python train.py --num_hidden_layers=10 --num_key_value_heads=13 --vocab_size=8192 --hidden_act="swiglu" --norm_place="pre" --rope_theta=10000.0 --init_std_qkv=0.0146 --init_std_o=0.0 --init_mimetic=0.7 --warmup_steps=273 --schedule="wsd" --decay_fraction=0.313 --decay_shape="linear" --doc_mask=false
Each number is 500 + 50 x the weight over its row's rms, rounded and kept within 0 to 999. Layers, rows and columns count from 0. Numbers have three digits each. The size before them is the row's rms in percent of the matrix's.

# layer 5 attention output (transposed), 832x832, rms 0.0248, rows 45-63, columns 312-415
098:508564479433516471498545454469522460538507530483441543482444516474416539516536452582547456559437507484498502458506547418486509530440475486465603519522536499446515529606587408508571455481464552452360442445440391496511482457492495470512408499519629539564496423490451460473472472531479497564504436459405493468530491
091:495471538512482489440551474412540508489516468466474509419487470592456576496483520590532578566522499429515515449557573559545436436485468551495500565482533530522585566491504511455640492534506435512530501529502475472543465487504553500463515439541552619396477572515422515450490529517457460553544499515515496565550513
088:471472515547583534572509495417452542570375462568501494547452502525549539389476458515439436455514492518532457523526497463510525531521479512496517552458438550413457529475407487553529528518488479455482557427484448554472505465492486543396516573449408550545549554532487601539470485510565483468456558433455464539543506
092:499506492451517501464464483414524448525500499400528547401582455513547591474497481503493587494444486482510453466482490508501517450496480528478489479541472547408515551512523546556549419500527479536466453527570564491542484518510432553493578562525450604449462513500472445424469500514549500522669563582439499541486458
088:493539579426430546443475499536472541468431512473483536388639552513496463489436531509437447488429467526485465455449525462545436428450519517562566515572570554370412451467491578530545463444542495463583428469589494492471524490515417522474475523463394474571555432566513471506470504534458564425525543496502547523509471
085:498529562437521469463508518469469560531414527537479567629504406412509566467628535472502488514487457465461570479418496405481483474474479522552577489572419465593448521499480508521513591541537504521547469494423480584451504521463523491511445546508462440527517451462475442582599536482471470465473491465513574520546510
084:501407463557445499469467529506518479499512483469374396501476460589547510446492487535547517737483497431456461535548569514468585458510427468468372546512471478415497497362452518528436557525518530454425461438448564525458562453502463455525470404491471568431473485541554495462480532494418503448416512566516517541529475
083:535492501502535439501469511591463485547511462488507447439582543487420422538467425516450488626513467563509511556462511508511515455540521486515562442473496474483473476543477473485410499521490507517535414465431567497462520504472466495514648416520443486508526468506455430575468528483566462400498550554549491420444493
092:508448522487500502476452504413563432457554509474568451454508500582471514499482471538510583518464470482510506483543483577533464461531459494491571486560547506359628478563535519562571473555511515551485434519492505526528494504508524483547626557494439498391542469509447484404516510473557490535553507574453501445540444
097:503603497531566434511535480429465505553474467498431548341433527437542454491537485527464417526569474506520477477497547471496548465533563496482543471571455480526498504482523465506458526413442446501457535410496506491446490503489470517461571417563436455507465529493490496637489548497444401413414555490468582504462508
086:554530508423462532442457430505498480514517501487431554390498511343447507491504539452502505548514494514544521444529508518444436444592485481588537484536514444452495482455509496455486514474549460533525403373497481519515500568531493531506387490426469425536453517495635468477499464505443442455485574395390491497533426
098:489536520535508467482486484506596498507563476431357486539457466450528527464567565508509444561520455439490525505487540478433507546477477537471389494503502448606536399409532470471445601519518496464505477524498514525494529491445513359543306371503627590507469541457553492516529514521423504482484415489483513568505423
092:503454494499482526506471512609501499557470445504488490436438493477503508454402528437470521551561480485502504450463543528478449489576516525496421473460481512482453412508491569503463530487512509563557453525500491511500535471453482451556505418509536431510492442491585461508443474498520526480532550491528439642471495
093:514650496476509534469477458413587550471555572439490524554546426441566500570590591500553455430487483497468529486443467490460532504513478552472541491499418453602466479495492413521459470453490543465451485464539437516489482536512413480531375524489569599535471499462513515527592531557388454544497404482488576443480452
073:529637485528534463516469480510458529553471557493552523529456498447508451497491538526434465532516525533524513516483450488508456518502510555548489449582496475488424550569525500487424499450509535583511529504529503515496414533481465481495531501470510439521545492381554476599509486512542536501451583520482536511447469
084:509434546516512482605461555453493483508520486513513364500487412590436512502494493520500521472501496485496529512523505484509528514558454482487494490477473501469487559526497490480468498527454443488467453472427508523501522508497522541465632459474536538495467468472513471547472562466553505504440552501545510445493483
086:481432561478526448541511497510451495521427508548526444627430562524491444476462482445496526622479485508520609522518484530539359465501570484562567538521551526583542453551509525441516574496494558507567479546438473508530523450483583462563548597482489445501566518505442557524604470486573578507421501456446503570520570
094:469446517511575472539446482451541531567506509492433491535428495457516546457514512500512552582541433472510516529433510538484525530506479525470409493444430480647528418493539471583466527496491439545442462597452581523499441475511463492493469467525586503488501610487510485559542496464500467521563506476463455602477488
101:499513521460591442544490535460440433499538455470517568442521602391397536526494555492582466534533520544539493480476557406471501507525536471539651469464573486609507512582550481560602528449463430500485551423495510470515415519504527572460557458533543481447491504521453464548564472519427504498491552360471520381451530
# layer 5 attention value, 832x832, rms 0.0251, rows 46-63, columns 312-415
090:491491491485551484475490516379509536460568415502504462632535493471450510520459460448467489451493501503505550489522450479597518611538525486603516474484531525491513485487406487548541554562428518522562565470602427591505694462461383549533522560499450499526460429540501575517493493640463538477440524503511509501541534
087:455507519438477459477486574494488414530538623510479478500559537483483467505476546504465509553514565530510347465543479455628412475499425540457514489482494505513505495480482502526473566460507531446502495508429464417496490527410490474612486426505560556524455458607512510528417531463555531534398494587557392423603571
089:598498513456481552468494480474439482527537498496496530507503508524499419489492532519454578439601447516636514539545501525563511497548610468555493520518466465543508481444495472479531587481442507524508501507577477483565566561537452489442469459497529376475443411470474599480380514640460573469489499525510449416448527
085:540528512469438606450521533493569593519577573454491445479514496479423512451509475505546485436414422499445489439440543535624565586510383543476493526542461469477493455500494464452421431605446488462555412440546479448482368450355427434494560419431614428482558581613472578465533493396536512490479487557473462511443584
085:493529431478472503492475497513507552480528593534497524441523511433462491493415519522473580431473438511471493527457457558457578487578553435521501442569586526490527444472418478494473543517481524534462465546471568489497503537422516461581419469478521474537536567464553497496494411522555559442475557540536595511603556
081:508503506496459536460444493516550473519520533408497428509575490453469514451447475442487499529534494531456528535450434476530529484518345540469515439482579556590541576599481436529504454500589540592460534475500492496407402486576467482510519490531576477447516421622509518551525515515581442513534497461483518598404549
078:439559503582492394509510530540618548477464620500517476529483500506492520547563477508485470452467439476486410420493437513503466527397406582442491490517501534529530514484531509507486427510453486459520494513410530498441438481528559527521477525530593536521503585572399518502510510479484439444500520417445456600364520
093:474491490538590442475497460436555521471476580463525541560531549500495427523479501469469594483526432498490485527531469454610515599560566527508518476548549556548497493469459585503468517489479479525507457491503458577497560489588449474429429575438590430441469429480522512501402552639439532486529518435469461512428509
094:513501507548529413493500523476438420474494464527479451503516460522466432505534514503497463427551550494552494512524595533532409454424470542574536537495554535470492500523475412585489476479522516504522491576456413472394518503513511543547510450564456512586515507556452568516540432430511459456378479509515427497616539
085:518476505443458507486558465457484613474509511549494517443469486418393455482469579504506657445509503539495460511490577541556502497491556491449474393489495509437540537468419528514506539555529521566535471594535532499455487431495524455490545593436564511540499538544517437566492566468427535517546484456516516459462495
098:462483514408552503508419458564439499545485408519509443504496476427493546404427513573469458444503509480509593513488450563450493549480458528536510523515571519498463565519445420477507475627544588560432574536532514588496446449502514501525536532510430474530515526507492525515514497498426509501521517421567562549553480
088:479506471439553527567436448534468577456443550542460540462462518482464497534592441528538483469525574539442571464523449537528438511464512510468535487546554454517502489482523429483497445498528508492520507498460538547452528501584524504435477542463489542488471493521476530553501437525436445548433508522487591511541521
091:585434475404470549486441475528492519519553400518472500474512473474507516437472582480461499470526438506485543553448498583475539523555497456528461530497494519490494578493470519474507568606481536521487500596617541628457531445492501509502585486555388433571647518516503417502479496463419582470572512510529464523428476
072:454496471565511379529578521597528534514485481524468492498464503484564481511537473459450497506520612513537557497518557529537501463479499411578500418456484459585529461384541417542572471443508481533491417586459451515477604461485582513539503471507465491527431525477514546481498465476469462475502545437539468446517556
087:481400491477510483554476536439556531474498515496454529631520517504496436515514517517465479436432427525570604477471360448475574581474440573512553508483561561541544517528487534511398491470544540549480516484365508526508417519533516572445509474488534468501533508526480542513456505518523506542506580483467569598425419
084:443501383576516541520508556476512608457449591540484435529498543473484611534504396532544452554400613522466397450461428456471463539493580430547496419442525561491491493524516513556465521358499448488468471481476499457613593386447486448439432441477583506525398510464519521460489510580527484476509517515477551544532506
091:336459559466554534523380459526536491472462559465489483483490497502505502524505461543471542523544477481525541442573479515551414486538538388532585451561614529591396534422470470494532501475524493496429582479500558463544435480580575561495446478524530464516519425471422543625324561554463459497455527451512436552595542
098:453523556613455482480483574499471514428469556521455437522461460524527531523484491491518509456493456492523507446519556572421494447414634461532434524476529514367422519439477506552508419487329517469545551554495490437552566448481511539479536514531508530505605535520484470513470534475585478441484520548490457446539474
# layer 5 attention query, 832x832, rms 0.0274, rows 64-112, columns 312-415
121:554499479521490491561508484481638472473496455471507488505431392527483567498464529584499472415584464521461551572447475429500520629512512519539562562516572515571526476511524554495377470483558556539462504543522517544550506651587500537542507568445505511428536419481511447530492558464394387505520426480665481493548434
109:584505502472513557613556453497562466459473401460530540516479445504478606488518552588540467441556498499486535590530473513484508510465553543531541528480518501587515488478479583446469476473541571490410537523504560593571583594567497499525548582531459485433552432477580419495548510433457427525553460484571423503520467
102:537484592541538599574414477526477501460547479446435572491536422498625572482422565520526574461542478544519514595440593534493496512420482486532555488519535488553412430546450494456491563532496470507531502520500523517562554515445535525535376572543532540525511508520546451516493542444490402509476436481551520477503441
108:597441514512528525591471496598471504462530431446552494542525475423572566484456516489476597432547455509464544542461522426445586509486418538478503584442483568602538451612509558472491587549498536457459498464483483504531523560507539575581409606480444494496586513525458523546431548438384428509546463560582552500559576
088:585527577557482523612536470504502502541524444475542450508489453440519613504507533488579527497485477580535492606440511478441514591428518541562633512503535518553523441537546484492479512564442525518466472503510536546505571571493545586571539599462516501475426408546564350501509535399488433515504450490549468562539443
092:465460486470438539340507557514469559512563578509499515427526511515526403485467448571426401592487502491480483390583442549529537406506467561450447477550463488383434501463565505529470477511503470475460517502485465431482414473474504499508538442556493516587533564472451626452521457567534529551472504466522541464461476
089:447486511429498527441503480550411477513580528529488478450556460411529449504484509558500529486525510423523479451492530544478509431532571512534470515559512508378419552437496406526428460480564500539565533492450468407517389432474533572510554454546520479617500542466500585505589467528577484543559506471574498463476525
090:523509402463439523576537504534611475453507491500475495505508505525505528474489518510583488417450491552448537491455518510477411528525517440510606500423549486533496551512471494536520498481530537513521501505495444618479527541536439567542523538456489461561455438470597371487519453448478543474496423473572458546524496
114:462472425429510549454463500511566464450440450460548450575497483596527538513592431444490425553496495388511547427559494571517486490550480414474547489522487518543501508592399497503610476487474470505454554442533451524528481551458399502451505450460460548421481499511505513503454515540572506460522512552491451553467529
092:451507510510599475562518472510468432441400601447489556524449482416502557444452455467535482437454478487475438568517484483483470489487499442461573371460628537552464534496536481515515387486455491548500518562588541498466449513536448580469637485522483567516534455394441509500593490641470478455490553499529472521473442
084:536476479520488518525463490505522507519564436537488521492489485559413491470468518551531496502485524565516481475436561459519512594538471495465483574432547500531438516551557525510512525466515543531524403617502471577615511511551508570586448471373528460470478412511587388494516487382451467585436522447568497484558525
091:511424480423488584610468514506613415547596412489554405539570475560501507576522429597510439602487438491494481486450518545409401535521437546599498515505535516516435607571452581407563514519559437473503481528534440471469456566542434532477446517565520555454493465448519524479532482514523495489589532440543541442527441
104:538521422574621398557488450445416479445465537525496478542491504452459603382506476454507561480449542528556533561498512391524514547535543535490533444512525558560484525504534498489578495464534536494525523506520513547559462458482538575473491408400523492392469448584458466530409549451467496612460502555474551518562519
089:417551484512507513449629499507419476406377570515522549508528560423537475408519463445425499498433468552489536493549436569563517417496557436561567424528556504513561539498449467445512417493547492552550562492554525461408405473496509377407545421486495524562530623535447614446506509596569495410448504585387576550437489
107:582438568496440441456554429508467499535449482487472457401425503454492523461429500515473500495600553610572480531533495512500540390473479466467517522492605502413421487451472480591394541488466532496419543512481493500486480462480505537598498470476495469529573448482546471530543470603462422491511404500531439496502590
092:478474483470415561536398489421565484580530462538533474512466419520479485591510538550473429543449506429492445436472369544447423518523419544539533539480455431479503445455442460559585480545489482473503459408467473576484515451528523489474496434518509465453423481434605502566525541428535501501499527447506464505492476
083:521556405530495494548602449577450551498544523540449493546556539413495562405429446583504492453545502615501572439494490488529476457458526540470524437501492491520465573525569420438479443492514524464516446547545517576591540435506481496467491528489490449595504496469511561466548373592541559510493457538565525547516467
103:404480418448487558552493589498524503473511512540545536430561604566499439437588441526486506458471469508507451440480514529509530506569491507575530338443512508489509459559447491492541523471528516469590509510510392508428443488440471481555540532474561531573506467514535501424517529479483525554542469442486605466520536
104:445527468598571504529570388544430493495559487422543468546572534506546492429455436490491465446522506589505516528501462457523495484494460502484451464489499513556553524564526492552587465448542514570527485519566498510491476578514587561490473466490471510501548533546528533528554450534472483527484393558474582536574516
094:497545514477573534462507514503455427466544514499442453554536531470560539502572484542460488582503478476485492466561437485497493588532501503567433469594448500542519466522467435457606493493452533507447512480487477509469514488508524583428438502540506570480513522531488551468542517494454570549484537580497572556505324
092:521461566536419524400501511522520572537518461491405411506523430508564481571494468488560484532471472550521490574494565441491545555446473517470505518496558501429526553478578523394402489596414429454525407490507430505440535514519476498496441599476526555566554484472461502555496530473443516557502560503608489468502465
098:570564381499515399546630460556451418462526559485524466532555495533515569492499472473490451581558521522552500520429544545413492545550495486512533432531630477529463530575467577450612522530570495451639494509581444497463473578494464581518516528456503588528469504571451485470487540552472541464479464503501553446577415
113:503511597474526513507528454532490630434597531467505538479521599441484481497493415533537483502536545477568556514471412587596493508459461423439413569526573537501496491538461487490447527444612502557534473584531581522588525475462518510499514481480486455509601397531493485466543488476566467484410448474431488479458581
118:511486548489456563475456395492550514534486520578512500466543536424513562480471570516410466578552533481442479563518426590497526477494502488559557406501440456400548520511489470538561580413449436542502612486510482489499456470578531429492464466574427538503526559577613469543528516524570529539486475476311443515404456
108:572531542497502498492450452501516549556448493476506476474513455515456612525432509523498473621500549539534473478488513449448499573480579398524476455507544491545538429531541435483610441494418483536479463558464462564504527437455518487458454527484527418479457446513524490473470437494513462491476413475502467514471519
114:487438426457444432477453494441463540445483475506419499473469521482434474491476576517425487508425529438463555434500488499509526485503641508479608426455595562575550507513470407385445464510550493426485444442471495519507487432411410411550553520451522572483520472528469517490436516492530470523509531602631534421466474
106:502474581508523533597536499478487423523507470442398363539499508469539408502546469559448487487456456599534461499473451516547529470501458560595508453498440576454485468432499568583564592571450475507503551487550455471501426488506552515502505519497464554522473615529489497468464468518417485462529470484520471565584524
107:478480513421506494490462514421510536486380472482429541436478484490429592447559476542506488616468472520418476463506546520492566545543565439517564477450557412566501528555545398398513468457551516540522478508563462532524572413487490418471637462495446532479569477493503466480554448474538443516507585599445428554352435
105:499549444488447540382507502574513495435507500478439537455465477452595477509445467552487460456485468450528490428485420443540500548557524366435562490493541555510524591508553467508493501511481539535508400447581511608568484532520533576474405517563450525510572464459582555599631458449549498588494454591472449462483464
113:532528423473538526494521477498427563472569450494516477546554570512493510552462537491531576407531539557482461419502391522405459457497577487481433537537472499473497553552516441525528582514556598542482469539547444610568485567586471456469442588531467442518539461494604485596572466435596512459524470502514474525587479
110:431526518471563512655439497516470423467471572582553620525493494535478514477552400500546564562469479443524415465516556516495489571452584439508495509506381540601487476507462502523559536480550581584452437473514488490441513452528465432461560439479485502507534510409574486455459483426562565442453477477452544513419496
115:513457453539557527469419393432493513504442535564562479494515503551466544488500539561596591576541533495475538492479482633528516479442606424584450456563538509483494489451527425559504567487522536598487507443515492540452570522523525485441595517477536454394456471505572410526553470520526523486545430525523473466413487
098:537520493529462399481553453449519496529447460426485513498437560534422487543488508441525487497491496481497456491582440546423495506475548507415395492485494547508533577455513473546558493538513512555535521464540462530491519495512469479551611480443551468514487509458594588538469514548571559564501624486444521488582490
087:518514432501507376468545403442574518529453476459504439497413528565383482562558505454608461459500527536493490467584445513492470534508504502429479449523502505443563520422526448530471516512461524510539549490553498486508479495519459480512641513462536485517473455475526520503514473529544552541554579411471480506535442
098:520571552547531476595520498423565473463464458519483504528453426544481566511479583491574566420509482479485515593549502461482426557426590487512544516444539577514492531490439504521500532494531549523473454525545561589521576574513459554460552580489466552441561431536569422518502516474445419539497521519578462499497494
089:567498525522459489594580442478569521540516461489518437477506437477454524480514578489567501495531517499468521545513492534402459500440552571613576565491557475503458475444502519468490461469579543459429471538461479566486533563508504553564584539491506489473486468553550408482592413458575453519505410460501427567502467
107:527530492544479440474544511428497484529503505475516482519452494544462477516552577514587453474427503497465460500488462526520406532475561492528472496499559461374466501453558484541592453459458577522508473536502469552478490470473443529460574484441528522501423464466557399468468370530505510488455498494537456515506473
097:526451488448532528560397511495545519530538462501529453507446520497479524531483456559460498558483428549524525569462585482453558457496437520494571468508499491528494467520483509431495559561480447466515492463525503481523559563518471487570379536500550499442462517570475479557485556445465492549537495545514560465543473
110:549437480455551577453493547550512496574504404477525465446462546529457489482536521567377483551525433568500477514447541598444503457518362600585454408536437565499413443443514566432575533583474426423601568497489400457496481548437523383561388554512501503552471519584495605521461486498506490519504443463524537398565497
088:499483511509505488510567450468466470460539575483504501634528551444473413516500544498451515528438504510560546434459425498547452400524571531526507371577494432478549496508451473490555436454510520480543556482534498483490425470451476552463626504447526481549388544412443543415459411586528429472473453510450497494477495
102:420584416543546499538510474497454446476483585518485542503472458378470510447393472509496563425446485507489475546548376500497439505523505493425501474532470370443597495477471509512627501447457554506490534498520527433431445525483490445452483451564458600497605477428521607524522536497458540456566455547470582558492465
091:400496543504572450439518539487483485494461591581492623404477560407501390475504539447469540485509499465429519430519419508544522438481572487508486464547511450518539437398542487475433470528511595493571518447483516434428474420471511468445592449552537499567495519442476570479549488601497582453470502489445554507486521
094:525450506523444451466584568520422503496424502356438462567454481507594527493432530464507483448459469525605526476496492507554526502495513484506566440510633519420527603557532487491434420440474475487430558496523454530490522500490472540564521532426521512537515554406446527532444454519441449463567481492578519575500518
087:450598394551552519521515491577512492464449604626520560568494513393474494397444437487485509551423502525450524434464426478554398535454506500540536419516526453568538496479552474510569431465544512548547522539565572496467461454448483446397545512557512535521502491493497532437580469550575602488494504542438561541482414
098:549469589453460486481558559496530463465434518531435546450398497426482424480518526410486466461488481475453492480461516464486526458567439505534568543526470477456439471450434509514397584506480582433549597459451498442476454426498542451530525459477532406544429579487500484479493487530568563435453499444453510578530529
085:521530546571427499442499517479458560560544495496612476421640540515519417605536531511482557538467526506549488561489487608532631532554511534525402550447408501446504450500604560538439580574508426548516473465464483465448509482580560447536437493446462439514452498576441483499484580361413397490428528480475405425432590
111:534390487447475470500508548490499512540371442459489402504498445540466568566525479388497486545403528465547568569528545479406519473441544519502534517554551537467450523524474535479473411499423488443485559468455482524414568499465436460470500434533504526439456549460433511518416483533469471463594497505456508454489529
102:455495490512514498607599518547462530540510474496463538494504500579601464501542454536484398495466423614550525406452521467504473508521509462531479432474475514513551541575548490351564409471512483547524466538523478519561440483477442491490507512452497499563513568413506608425481410483546488511511457442538545566517478
106:559536506490485558532476520527458542494514490549490486508537422395453432529421470527580550462505476532461471484498577394541564497463525490429538521420449508472493500405573481467415541595477522527482444511543441562507586459496502497541460565595495516550563462422494476543604430512432541480497517537545453537528469
# layer 5 attention key, 832x832, rms 0.0274, rows 64-111, columns 312-415
111:435437522484482570489553647584492456542499461491481380507479467509515398404514486525473564484432552460635498438494460584625506488578570475461533547547581516493558500511446537438553442542511347538484413477518519517580537451513532479466486513400503466540501541387554579371503429518569530637427557476508592508532517
106:450454528523401606455547654500566471550525512477428469476429443478545462432582502485455494483468554483566526460515407594600501482564566470445510428529490512500574488510477511494528467513501385560466442483575523539545571545525543435509534578454486465522557481455649557428497435521568517626393598392485501477524532
102:513475441461498543455444487595538492595520474572360440466476453433534467386548511454638546576484592501458490494446510584482528465499496478456603450525522474482542525474482505581557414488509477511406481573596541528475512463490525528456457531541493447578418544459563540438479432473522542531525516473458511561547536
110:491456499536473569485528572420493451519471421501436520496497500557504505445484542430461512461554613471516434467502468493513554525544488490534542364518491478512531502486493377496492485514432496498419487455619451531519511526469435445495516561432548517501488441434594501495505499582548484535452554436473508508564523
082:532437542578443600519585599508451441534511480429467449502461342603477516454439455557401543458527513455639549562526514570572400514568514530449528497543546448480521456466523526543503487544516461466474505528400525512580495513455555475426605587435565494512500510467548547553510451473531468509437521388583553559536447
084:515588524512456443498487494565549529466579582549528540507511601346494513522558527458559464616452548553366471520481526500435514431412510451437516482493431547495466522490482517510575471480520566550513430522515512455447494539543490563528463509581443511543430462480414532522448560460509567499533450518453469476497524
086:495558523539521453505465462462614552511503555547578516495578613374494487498574530458545488605482497551413489531524519437494481476434464460426561597501482532514394551522518467574543494457491538560518412510520485556428529528552463613479427559511433518503492397437377542550450596486430535455515523577541471510505454
082:450498526561465525557509558440446484531465552448554493448510399551528522505356427529460476475449358474502454559476511484569531453544465493510582545571495483540573492501618602433460546474494427473574530470389447403462491509507445501476597498478464475549527608523414576528572397504554527475565488423446499550520482
105:417500511433547484470534550470375443514442489517423480463500482558545481484485546483499557493399510432487453472457531445517547523484550532599481397409525531499597517526609445441431359501428530519494539550574451494484496444509501564557410488437460459356461572591497489387530465572473468497558457606512495541455476
109:567473499513451521503534510564563539460506497501627483509562596447505560561452525430491431591497489509501456534522430515511523466443561497467498490468504477490383515604406492591597484576519463569552488510490527471455523524409478472496558464536515442462487453494498477536548578507474465481494462478476473429473442
079:477496500491527552579429537490482404553453500475514511568541379564531449499372477514416498469537419475558455560469507500528448526520511507496513503564505402494567533488527536467478517534521453471576517522443514492474440472460491518442539486454508524588514603524533557542532459522562547458586443458464521579487519
077:468346508450500471514460551484502537455561586528444442466466458534516495518448454441543490529492390532468549565496580484558545458516506533522416463502555491454468565456518558417528422474537439458515532538445454407463424503448483501484492455570499420529477491485469562365535482513549535508585421464526484565550496
111:514584508510475493505536373452433472550413383456566486526521539515496533487438539465452563436505550455539515506513447469459450631491476540470563553508474439510613477549507440509435500527519469521481509488566640593488528502468445566549535498471540549487552490556533476606489484469496493416454466536522528491481436
076:564629530518520475447518431524515541555543460542536518527492631497532500539646520551550482526451524524447559485500524554519475446445501450496509519439488546583506457556427499521500500526563562548425471481555488500501552467547525488524467528575527475471472452538470433519505539450460498531396520531460480432462482
106:475492571481547525544524502536580374425523561505561531470473513479536504514469561521508490544483439475515510467507490598521609496475519464511580500468606551416462578478485538504502449580566512555543432470553497444439538477512505430421432472513484483597541493459461477504546499521543446510500494536579471553490514
084:432406451431484425475490446495448450532555540543423401428523440475496514565481501419557518470527476541492578497442590415528500507629462499542534415534549491380484463371598518500531475456456490501474553533472403520432477447530536492447507451545443419572459479420499533344570371548484570499622404470483475592523501
079:559589514631467594465531467464532545548493521458574549517464531470536515545587486508494473542463578487532499523493525590515449449453526556456546578471476545550532425566378472474460480527564475527537456505494520518508577531453505476486548537488473480506528496423491517582444490481528464471438502554477463443507468
105:499550575497518491528431565525524553495464504531444490558463441433543505478586382509528458516423489506397515538520517549482450402466490444619517453507507440623435455592542583522426452366550577541486489563527550464470465461517527604428478476526474481497447569557434498460532491485485504546462394427505470548530511
096:499564562562482524405492469571507503537441442507557534526511559492546519449498493540401484464506531478529532511540457516529499574484464510425499560496496471512479520580434444481433532519552541534543412471527565500505515425399477467543523482522497520545510586498467522617460513451518438434490527489447545570502467
119:564544367596440515453501475491516514566516429489511477542515620502498516443584469452514464519559541546447581513427469405475452563419529522450475506433419479530523460549494420541559518469497460511479573517503547495515466518492494529529434437466515504414476481558501508506513520476524456437402462540417476424418502
165:505399466533456614552528582562520473469493441457425455489430390526443519445496550503483549462526441528531518513526543531533443534572484524538463527482484489452505520462521504523449579556475475500452559499439500563510494538482586447533549481418487479445495457494537454493492516494494459606549574452588551488526447
087:511528402534445527542522441583508528578586416426433418455552570483563554463478563478453514556482523505578566585529384561499446522457534514480511464562458507506498484580477511496531538557521437530491513467599532558579470555493577528524631423478507543439556404466503480584529634511581491504563530463505483501552471
115:501530627441489512605329491497544456425566592510572497574500550484566510497381583600482466551351438514556425575555460479537526514485474515467552524544584450405502590504505491504515423529508492487494493498457482497504449465468562497513488575529527564504502649466433563602494512477591504489491580509576557421472546
119:453550510515471506468460534514503539497483494532492495494408442484549560426532523427569443436523483523473559488410489559541550416489529416468505484466517525443507457465462513547498521494470441440430529514481392517546523492540497509536561510557488429492474494499594478495478446464447503456506554498528390530540539
108:496594520482496455477567515467433391510483544485580430506444523549475487529533571446519503467523482462510525438459406572578492484526538549424526466477501523524561460464416401512485498626557508533571496555514522530500560425510565412419516466422468415534531516517542558484531544525480521440447467650557459475479466
113:482516420426471486451574445462447633422557541413311517474362460476431454575560444503563584540503535476459486435491511543586469436518533588527475416501494512514541502529572494481498443430467560493583535509513452540590476528648508478476455541483470490552535433615589514378414547487463578523517464495550509426526515
108:532370462528525459464446480497525473518436469556448409433490490468439575491597513511477477454598467515510615474513534460434519513506427465599487454463522460515435479457515520442515408509502489528396498439574462542470485462532489516474480484522567510462484420400458498519508522535485471573485427564449468576613496
105:492548351522438522512524543580479468577482557515452514473457440529503527536537551497522468528435386526480552476518434507566460532503500478501515471473553529500563494570506518576501502515471504452550503505480562521498470531580625551356560456457488478507491486590544439480512462486433496546492450469564462507446475
105:469531430520392547489487486436472448513565515431513507519469407530605486458421550439545463477427507495514559580529438485566448488482561482451638590558627482455439531459407504505548484525564476474578508539418500550514499533517475537513501502525463524527504533456484594574538477535609535433509508484496453535473494
111:450547542512510482379544531432512496531538520551497542621457584461543477576460565501482513533542548478474453567540529481470461530565490581471467561612538552566547530503517492415436527541514481485611518483466541489510549566530449521543480650525528568504531462464512503558554589434527558400482450487463506465540474
109:532500599546407447515391549473498586554539568503549478478532486531570476506548601501539406570491495546516451580499508443498489414482488438462533532552403501551474512589532528460573496448502459472502464531504489420489474479500497585542517543504516539509501544501424472530452514455525491546447490453515523548476503
117:489534491466551488491536486433447537469500643523556450529454545504449505477533478590528487452471489435462517479496536512509550493540436576397526480521468491350598499568502492532542513572474459449547457494534476529499537534541455450445537482486434438517559417444417471492505573427451506485515506506576546545470472
107:577439507597437609561541573478554507553534453452457483494406403527515567489528450541424566402479531464535526482482392478535481492527484526499475546515463484534479436533525554431506519545509392547451479485460470556616566610559569433537518518402498500442532453434553595542484501470494469603456549442569578441542412
083:607437548567454517538589528430513488506536494420530517476412439535494593548473430562392502401536531495521522563514418486478472517558470519513465533465431520599440404555500541470471480541557406470406527501388500523579560607517498460527561547478489450405525457518570544576474495429505452517427494449589550510477448
093:567388504547426553481579575482520452561499455429473432502430446621543505488499441498440562386562559458609515503510487570503442482629492528512433474511465511500528428537522550463513510550531378493466509463458500559619510521448531456504606505456573498427490494461619492513512441516494465600383541462505572518539466
085:518478514618480566555563551465482457478489474428517475549428416550529534502476466541403532429562518455577541511547472552581424498595475525502529493560530520501511446463533537495504521507530421508507501523461574526588505532490531481427556503430489497488570452469560572536525453510463481524450554481528544549552469
110:488531437430626567561509491542475599512482539514515494498591509450506515581458445554415476495501475510543497488445516469474484487521464515497434522556465507510496479613489457456505489575490507470516597470467547505453459465481526514466452451434525603451540543535387510505521493472448505414505487532458540493510456
102:452453536511421586419568504505490500534496461463406467505416452533493513438476435440556508494514494432473614570487538543483473508554550482529616421527538476423505479397529554570467476466515504482450477556545512542506513470481538508465538609524522480595447519512591449500447437543584493572472519432550533588537500
114:473487498514548436490552460468518599576481531487348477552359473443499528461582502457645518436593524489392594505531561562448502433548533480539539414520526461542461457449496522564496409470519500481415431546588521559587536536526493491408519519548545468576418510421536441483466531459495540479581493499521448528657524
091:549523478487501437459452444548523522486531510559581512463513588403541478595570524470599456631507545513408550582483576510473563450438514480480510497440498531495392481529488534482539466516504511578490498559557453476372540496539464546483383448592467450516521433448371449506551563494522504488525475591500428561542499
108:604470545523403483505451524488494462568500455515628506581508606453511520627531541506486509563490469521532493480512440492499500543476426393484408519425436558468459450461446456527567560521473524525530434432499465514456525523525482496566503436580520396418472489538543510500500478435502496538568552532440519485447458
077:546557479491474458510510398469527625526517548505532561509505602428530516502603532512540464511481507617479497510539508543489518435462484436443477571498439574555518471566392539543494546493490533559464480505519477465444511571554451536532535542597512553559457427432380445556505494433438552497379509510477460377470513
102:486535581503570529408528544486571543407488488493649506518525535422403481537441461417532501544487547458396510479514445544550605559424562492500581447417477545348428638525477501599564447568558503557486497468557476449441527477543496447499443454440540523473565463531487423491529592526522449560526526534565490510434476
103:566536455517457416460425402482511548536597528515578523502522627483498573579523446517479440510403549576529520510470521459475464457416458528504516532512493472571474424567399501561586528492536491539527588506493455457489524507547482524602510434550565482525475503510509425525531513466513610534467501488383536416462539
086:412549435434543522553456451584525562528468445534493555453626545408540516502607501500457473556429534494460446437490585498454522449476623479563540460439422565596479525511506559418449469458553592585481524430552498466507434466517517562492393447502436544510571517505414508460458475516464532486481486495494455498484550
102:469470554478461596578500556518491437487474496484493456520484462551552478493492492556442504451594552501496568567486554514492504541566485454550450421572403461445512513415518515390445563449499507400461498505467422514539453476468507478479612604504472513476523540491448560593481521498593499499544543443486486540543485
113:487454495445538448485623495469431483429488483451448443480519566536387503510507462518551570497525492507505475400503557521550517502474534522547444409530546517482537489439508456551483551467480532480452540486564456465544504492538531433491433469470476444474481522523577470408510553545412500561530483530648532414572501
108:560585598531448528423420547497565546514582504529572534464469440507455525595599503468552443504473542527486493527485497527506491401434437412470509569452494477522357539537445487532629502515545438499431448528505471456563514420503576524509505517473520510502519430493496470446468575475527484494429506499472512465539508